From a checkpoint of a small transformer trained on Wikipedia: width 384.
Each number is 128 + 24 x the weight over the matrix's rms, rounded and kept within 0 to 255. Layers, rows and columns count from 0. Numbers have three digits each.

# layer 10 attention value, 384x384, rms 0.217, rows 49-116, columns 192-287
131124135153074156163151108132144141178132169060131125072142093089126088087160121108143065129170142130094084133113099191091136154127125113160124215130116129140160147135170142140112115178107103122113130150142086126097170112120109143116158122155118104154096095095181097096071196084115156080
118089155134134109153140148155127141101113082137138153119145134119183143146132153115123164115134154202099109161117148137138158127145139117113097129174158141144094090208149099124177096161155175131187112104133178098130095196151078148185129079166137122154080105131126141139103071149096188143
128091117129096077106105165145178172122157116122181123118121104159142108131155147143122177115183139149162105138111157168154145149071171189134122063088160158138142151106216129086131150082140127091165153153145172115155163144126132123079141146053152134122148115151102137124135131094082114182
099117131138169108148101084118171103114150130080135151126185111142111139139126129145134103137092187130087166125116172125129142096125123169087103168117101122155147131107103089141136126084157149199134097104141060103093132092111139156124148096110116159131135126114147083130118141112152133159
141082103099191114123097152154143190077112081028112131113150112121129123133094131081119119084166141167144151152162160142107094134138163111074154129153134101126110154153126190146082083077186148115144150097117156086125203185171160118157111094136118095138187155171116116082168108150121148102
070130154116134163123092151134104172108160062115095173108100174167117161157199149093103148101075101097149112128105142140127112127174105100184140112177192080120130160133146141114084150134181127158113095146120145116156171183149148172138115107096117126137121118098155152140135171150132126168
156129101112163059157121110135087124147144110177121155101071133176130123126135084150137120134133122138157139155104141137138128131108140145089181075138145103104129123117156145189125168122137146143169136117118087138086100132095145153123122059139103128135166107156107123085132139115142122181
076142191116146115132165127114127119122133163185127112113164101081127127149158082131148102148157212171200126101159187169154138091153132124148107134124152173133118135109128153076133097062123159176117165132193112130143152156151134111163167142105109176118158106181094095154180167161121104136
117112134110120143146111163107145120156142139123150086130139081136152071082062088169078129181152112164136148138040062092110123095150140116110139039199154135103134134193181162139121126125195131137103096196126102145151128107162094113079071071106151158147074141136159158170124077138095104158
164149163120145138107117131122105121164130099129216116129106188115134113146173163111126106162159118136163099174150119169138108152145124095068116100127101204155160085100093139183131112132142173163128118105153134098171110122175108183085152150131168105108139149151184113125134160131143162141
185160098130122110107147138188109143109089179099174124140113133103104132149083129061181150119148154133143097111139173183126105186103152136096111139140118110126152155180081206094142139167160083161125153088088160119050100126104106115156149131081123130114084146118117107124129106202149146108
113151112115126127148110133118161130187160158094137155130169174160113159175083125126203095168145119145087142137119116150077124101107160122086070172138130105091114163117100080128113112124103137159134137035171148065163141181131140137123128122130119107135112088136145124120164165094093130130
112119121109146108111098098093144120134136051120123111120154131099096156157097134110152157103163145120111130122108120146110173134164133195177137158136132051149118105086135127128139105170173114108116124130186113156136114123082118043116128151145138071132138145135129103133051141143075168100
172141042172153139162162125170139140112147136145136166095142156143144138124129094144169129143063100141146125153190122145171107127097159135096134153145133130090111109134175129098114110158081119125108131111158180102105163046160094119121201110166090150109133146156168108154123106130095149163
087164149114112122129112070104146127158123131120140156134155171219149122141202134187145126132138099110155094126151070122096110146166131162089140122138123123094195154158189095159115116116176138167127119063147144129097157074108142091115182095204097153096165088102157095117137182161104112103
122156115195128144156148131125179171139137137126104136149129171196125130154134175152078141141109082131140118090143124119093110117151085126119098087082158128109154148115178192093177062066163148133116115151142113137124116105149096115096163092139094171150124150087075122158104165136149139108
160075145137164084157154094097127117140127112106159144129146132146100119154071180108139085108104108162170133161133161116146129142137094174124140096114130159153175086123135155102142164142102158135154162118154109137083091130129133120112112105113119173112113168097098115106097116165106114139
094127106114104113105129155104168140108136148066147115111176120128177124122144173177137087148175152145098206114093140075081193131143157122083100136147131096111139163171144110135190129097115118114084075157116101182092127118131144191153144169107107118154131145136104127142120110179134117180
116137131093112116138148132100106127159121155136102152155174153164110116096100151170102174093129093130136116188138106147136158165160151128176173149113146155166089117153138110116105150099102138148140167161120144137135073176154061111106123107142154162146095086161093153091082115139125107135
131137129163093082145166109122061130102115169083159141146082130133144146182132181150157132107102101102050080114153179135125135172158143106102178072109154137121138088113133141103115113118144096073101124121124138094100157114164151089107104074078137104128152097149120092118158063177144127120
129129062100141134143147096167069146151148138124134170127144117123121118120164162124110115125126064104156114125167079096140170121129115125087139070113094138129135113135163148181122155166079081144106102105088139138122162094111115174127138135149147118114109099067153117088096153130144082080
088112107176119114157118151130131153124141116101164123138105065116126117155140129136104132155097118167173109119099100077123160137124132057158144083131144123116104110127140168073131149111111125118127130129107150147118186095116124122103150153074113092125116122153151154181107129145117109105
108090104121159139154174176114131123105130134125090134137135131175122094140099156153110128147122115159114109061129078151131154126130140151143062115115165154126124122091094153080105126126144093127091123127118082121135155131121116148140157137149147144102161119161125117196134124093125116107
159136150130149090154151148145101087140103140117098093125108117156114080105143153151126100161180125120148080132118116114110165174086129049130119115123208133116136147066144149104136130146133117168163115102160081174149096100093082158143044160061050156114076132140180112127146054120169187169
194132163170140126084098124112131159111152131119117128127162133049159116103162065150123062139112088150101115152084096137146089130113139141100101112124110187129176113106114151131167111127137148120110136124158166196122119149103143151120137036118136149096129144115129150143089148141115123155
105078138139146070093142076140150135114154150124098145116099158130126159157149155124128121119134141162073098155117085150158114159090133104161094114146096147129149130136123173113147133149125125133193161080141071142122122168120141186126123146120103151114146102189113121100142198095119135138
151142144168126138130111149132077097174128112181149125103094061118137124171124175099115130110102126128126132130109155138154090109098145112146130181141132079197150133157127110127168154149141141126110122113066153071139102174130166147117118120129088135105127129064138118152120133093143113091
138122176154115109131149167130091104146093131160112141156092153162154151103171181147132165181168160110105105114155144151140091069175108110090142120138115101167133118066141179110138112153149109110116142145157162155125151152165096125122183135130116083119113134131121124164137089118110125109
174105232078147113156133108168119174164129146094152116129162097152123118123038111142157152088182086155120109141083209203169129052133145121150122146139146132124124155118135155127134119093128119166175105159074063131105134104101222151118150112148143136090094099205160112164150167127124126123
078206171128138082075120098155178143166096172157150124167115154161087150132172119081129176102153132136157121191094180164141148091145119154120114152115115092133111089070138147102139126135136126128136086114163117153113092159129174115130141121146118147165119097125103127126118153138119135099
096172152088106136127157121133152069149156153203123134146125147166088121124159146120161088138111125138183130122137129132151047172114143125101151137167096131131094117162129128098149131078135128117123148147148107138100142090151144133115135143137151132139151127143135093147129161118140102099
176150162079115070160126129131080114121139152153151139114130108171136097147135135156148144179102155162145113127113111069108146154162138135134099137128116142139156134061150123181101119181102117149109166165131120125135105165107124147098138138124107168143137117087104090112137130115198074098
145134078137122096102125157153112152161137079133132147105093082170101122141140162122126122150105103107108133200087125081102142163114147098096122142055127151112119094142093086132120071101076140118146139061161201155120174159096134140119100100138109156139124172149089121164184130147130077136
139092163128159095096092122143141179149157138099091136093129152101181108100102102134148116131106102130138168146102123167146130120102118096159126130100140113103070169072121111137063152121149106092142138142149150066144193183142163147172135095155104130150156092084105121093138051187148057134
157118111097146182085149146112090113106130086098158125129158148096088104120148117129133127093140094146090121136144062056117094097132162107096104145129114141155149135113142099200132144159120169112190114120151100111135115169156115097113129144138152108161078200166119136126132152154072107061
081151121086139099102120126137103125112112100151146153141061113138108140130146152100126117194160138104145109114126094105094143143147112142110097202112166148186155132084125223110133061111142111111119127135095132121155066156112181089098107085132106169156095152132106170130127145138120124105
137107145124113108131106129118195108122143111116118161128152167126152090106171177142122143129077169159069136133113075172157172141117116127096131099070171090132096169107083142167127095077116109182122137111076049106165111151151126106146116148085134130133151078140153112086154134162173105137
138137113100127142110102170149231141119143111124167106117105177124126154120133134108117158133164115155148119102080130083108093199129113106120138144143154107137148186117145135110122166134183135111158163139153111056084151130143156152102089093069170109102161161122107155098112125143123127102
150108166103092117130131138162111097159101126091102134193139135112105101135104165140086073091101118141118174113088190105107128142123142121103191099091147130152115110131146147123111169145127188125185128114124122081094095150146075140148133140126128148099089134108116142118145138086120143119
106129134087158137180132182115096064068125112151164145132146131153091111175092085157122139131143116122181110118112104083126088107141121112086120140115146101121110145146096124164145157097141170120133146172141120120153098102125147114133099132127096126088079145154125120104129136166134136120
106112103185156111170131165177121094087128161086139121129127153106127091149140120138156112108085164125132115165144141130152138099129132148117130106157157150105104116166146122077123116091122147142131166099080133063134150124103079112169151104151092151144139167112110140098103122153134109124
100127125117116100111134127083152108107139159128129175136108157096130144132127079155092205174130140096092138107145122127142127125103106160131133073094105114149107093126103183125110153132110103095163114141152148134111104139116124102120170159113096163132143072117096117071120162109142115062
153160117094145116110095155130137086168101120135095077118153139163107147114135118131109132216122117144149152116081153103145157096112094182099185075101128180159142131166108114131108137140136165110146138179111138183101161110165138088133130077178179172161135180095121130130142190171137169113
120107054113105135092139124127089086161142126152123128116071137129113067170161177115103133151159115113090133147150099122103133108151116117129087154090140136134114116124143100114109177133144107158125165095157128156095107112144146136074204146128127129104127135123161087169162081143151124152
120123162107151148132110138132143105106178137133123130110130101106086172086135081129138153122133153120147134103119183146130089149088143150199120085094112106122159188051076114107121140114076103152130130121133136167103216118068114146144116180160163143124148100093109141111103123123126101120
116105061109110159095094124105136139122148189200144149141123167126185179129122146141150072128157160072118121097102128091127083114150109124168153131123131123123124178144148093152114134139148141141152118078185135058123122104150111077149100080166116137117114108154108119159130119131087168132
153190094153120160073118143148170098139083138124178101154145158138115162115155156154206070116121137100148105140089131167177121111113108106128143152093124099113139114072039146084203144151113166137122132132162136112128079092150150117173158094123123104190106107114101114183139158114084154158
084102170154151159059132164129113155110117113169091124102189088088164106123136119201146121118115102154171151134155153106106114106151138101070154109071160166108067150116103171135115091144125138109122127126148162129126075157112045126128090167151145134155128154127148172136146086136131211097
142168122156154079125130132119156121133144117103084143068148151207141144119110091153080053178127090116085105077159110160163153108154118094113149098087098166213132151105152157089118112099133095119156095118126153149147178087056172137161122139108110136132124095183149126050082158163172117150
156155123127119127116144154180119117169129146065082115076095122185152135167111099094136144120201138173130136115110118094147144150127110131137075084139081121183147119159115160155079098136165142138107158131112141184116112115072162140125104087170132128131153115109075134203087163175123145169
094125166086177107114126140142173099167119109114131081111138127116167133149139107140110174137144174120164124075144165150125061132153106124177056143153135161110146100185080124134142147124100171156140125154154091097171127138114082172105131125136082119129153119136172116115138071103118199126
126139121144152174120103139158148092104148113161137175094141123127182069123061114151128110143102168111150154126201100098071137113122121158090128068166141112146142131098131146084135113131102131186154155102161123132120159148133125079157080100101129088170144159176154092142085123121137130147
111159037204070145157116145161144115113146124130143099094095186099127111125116108096150095124111098126121131167128198057179142151176129114129142129154098152099104100098118123141169090149074120159133130087163152097166137102160138118071095160140131132097142137116164133096105120140126100123
090132148138092078135134111103146147108145148144134109131180104177089169122125157123068127087059124165134100167073087153130157144110097110162146139096117102107117096195071102136155135152130088123151100136104112183091122157118138130144123151121126103092120125120144090091086107121157113074
081159127164116206137163092127165157131109131069061118111123147122144128138144097116145045094142134145105138121194137180100108131162079162141138116098103133101137123156170147155154147095111172117140152085126089136135141102151122128220111137136116130125065134146136088092131108149202154109
125104160121116115132144129100124120123120102161090098167121113085119151166112128130087096163112154129109161145157140074133104100145124134162157096122105169100124086088148002082090125135121098139127146144095116154159125180119170127142149149117142099131133097108107101134118109105102111096
146113095064141110114129124148094116164108150096139100162157063105149140118127166132109135140176170080112123114183135155150179121130141142098147135159082101144072102134112147068102123146119134167179134101184181148094132117126122108144200119131112148140180108152096151136103149140102155071
139115143113139150121122166097163109124107155131072098153106136115085132142126125167106115101112147106166153106150106130123115123144156129134131147126125211128086122131098131142163055120124123163101138176149082145158140116159187162120082130106167123164127143135070110159117026144153122133
084110109104140114218128168103142133077144114071156132101152100110169137129155103143102146136166090142134151134099143173167107148115101143144122097158165170122129106165172145187161104143146204133114134132141144135099124125132120127154084085147125182152165133142110118140074137094129139142
168135125155162106094112125168065091100111136171088092138128151138126112113157142156091174132127164149098104146151126118137139166114129045180104127105141139171088167192132134158122102112138185113151186103144103130136114186108149151143166089121135093165110142161128176157054108122126222138
133134122169119178138133102137187162170136141119144152086095167127158127149158124139125134137164169125152130122145135152171172126125128141163126157112136218136131146208143117069122147126156084120095148121096161179141115095133150103095096151123129075102117134166134087113077130027129126086
100113111047149114110155088119123147082134094137070166132129104091110125106130136181116133107153100167113131110148135098131109122103127135158138136140109122175142131072110105149172145134084131105072150127111096155165123113165124097162140131130154125146062114111131136118134151117180128185
098147138144079138124149114120115083157157113080111128153129160125106092145096136107138100101156083171141129134146185122111155129131173144114163137093221136073113127096119157109079131130122083070116130131127207118202102174108071122119149117077111122101157128178126129135105135102126190117
086091078136142131108124128131117132141117174140084091163120134120145122131130101124142119143085127085120141125117115078117095109131152157100134160119152068092127161105149146188101157143112080111116132153119145148095157114124169081143139076139114184168174118184127105121135102152101138095
136148115196112139124116155115157110209100159136113123117156093147138151133167086170094105164125143149155122142144113157111148143156124095165138108136159151129134155122150078120165120144049145112108048127163127057130120119166141126117147114139130154114112136130128133140121180114121127169
140130102112139170160133129170118096094151101100152105118154220179159113125120134118083134155122161124118097189152139128134133117116150109115145121101137090106088117122133112110151147086115116130114128162185153165082164136124086113129109127142186127143075102071110131096110129142084146143
082192138129155128113156124148113106139128120092128102159163145145092130136103106141121048150133105136098106105041152138114151066119137144064078097111085110125169143144123102055110110113127184132096083126087137122123098136145119148100100128173134126106086094110131136149118075133106108093
135096108071105168140127148102161104159120102124165128088086100126165133124134132118124119147173138134156137143155114194107136133116139126118102156088116129153135160121146116176174162117089207143185149141166144124121135148088159173108154118141149075110137100151095119108146121015146128118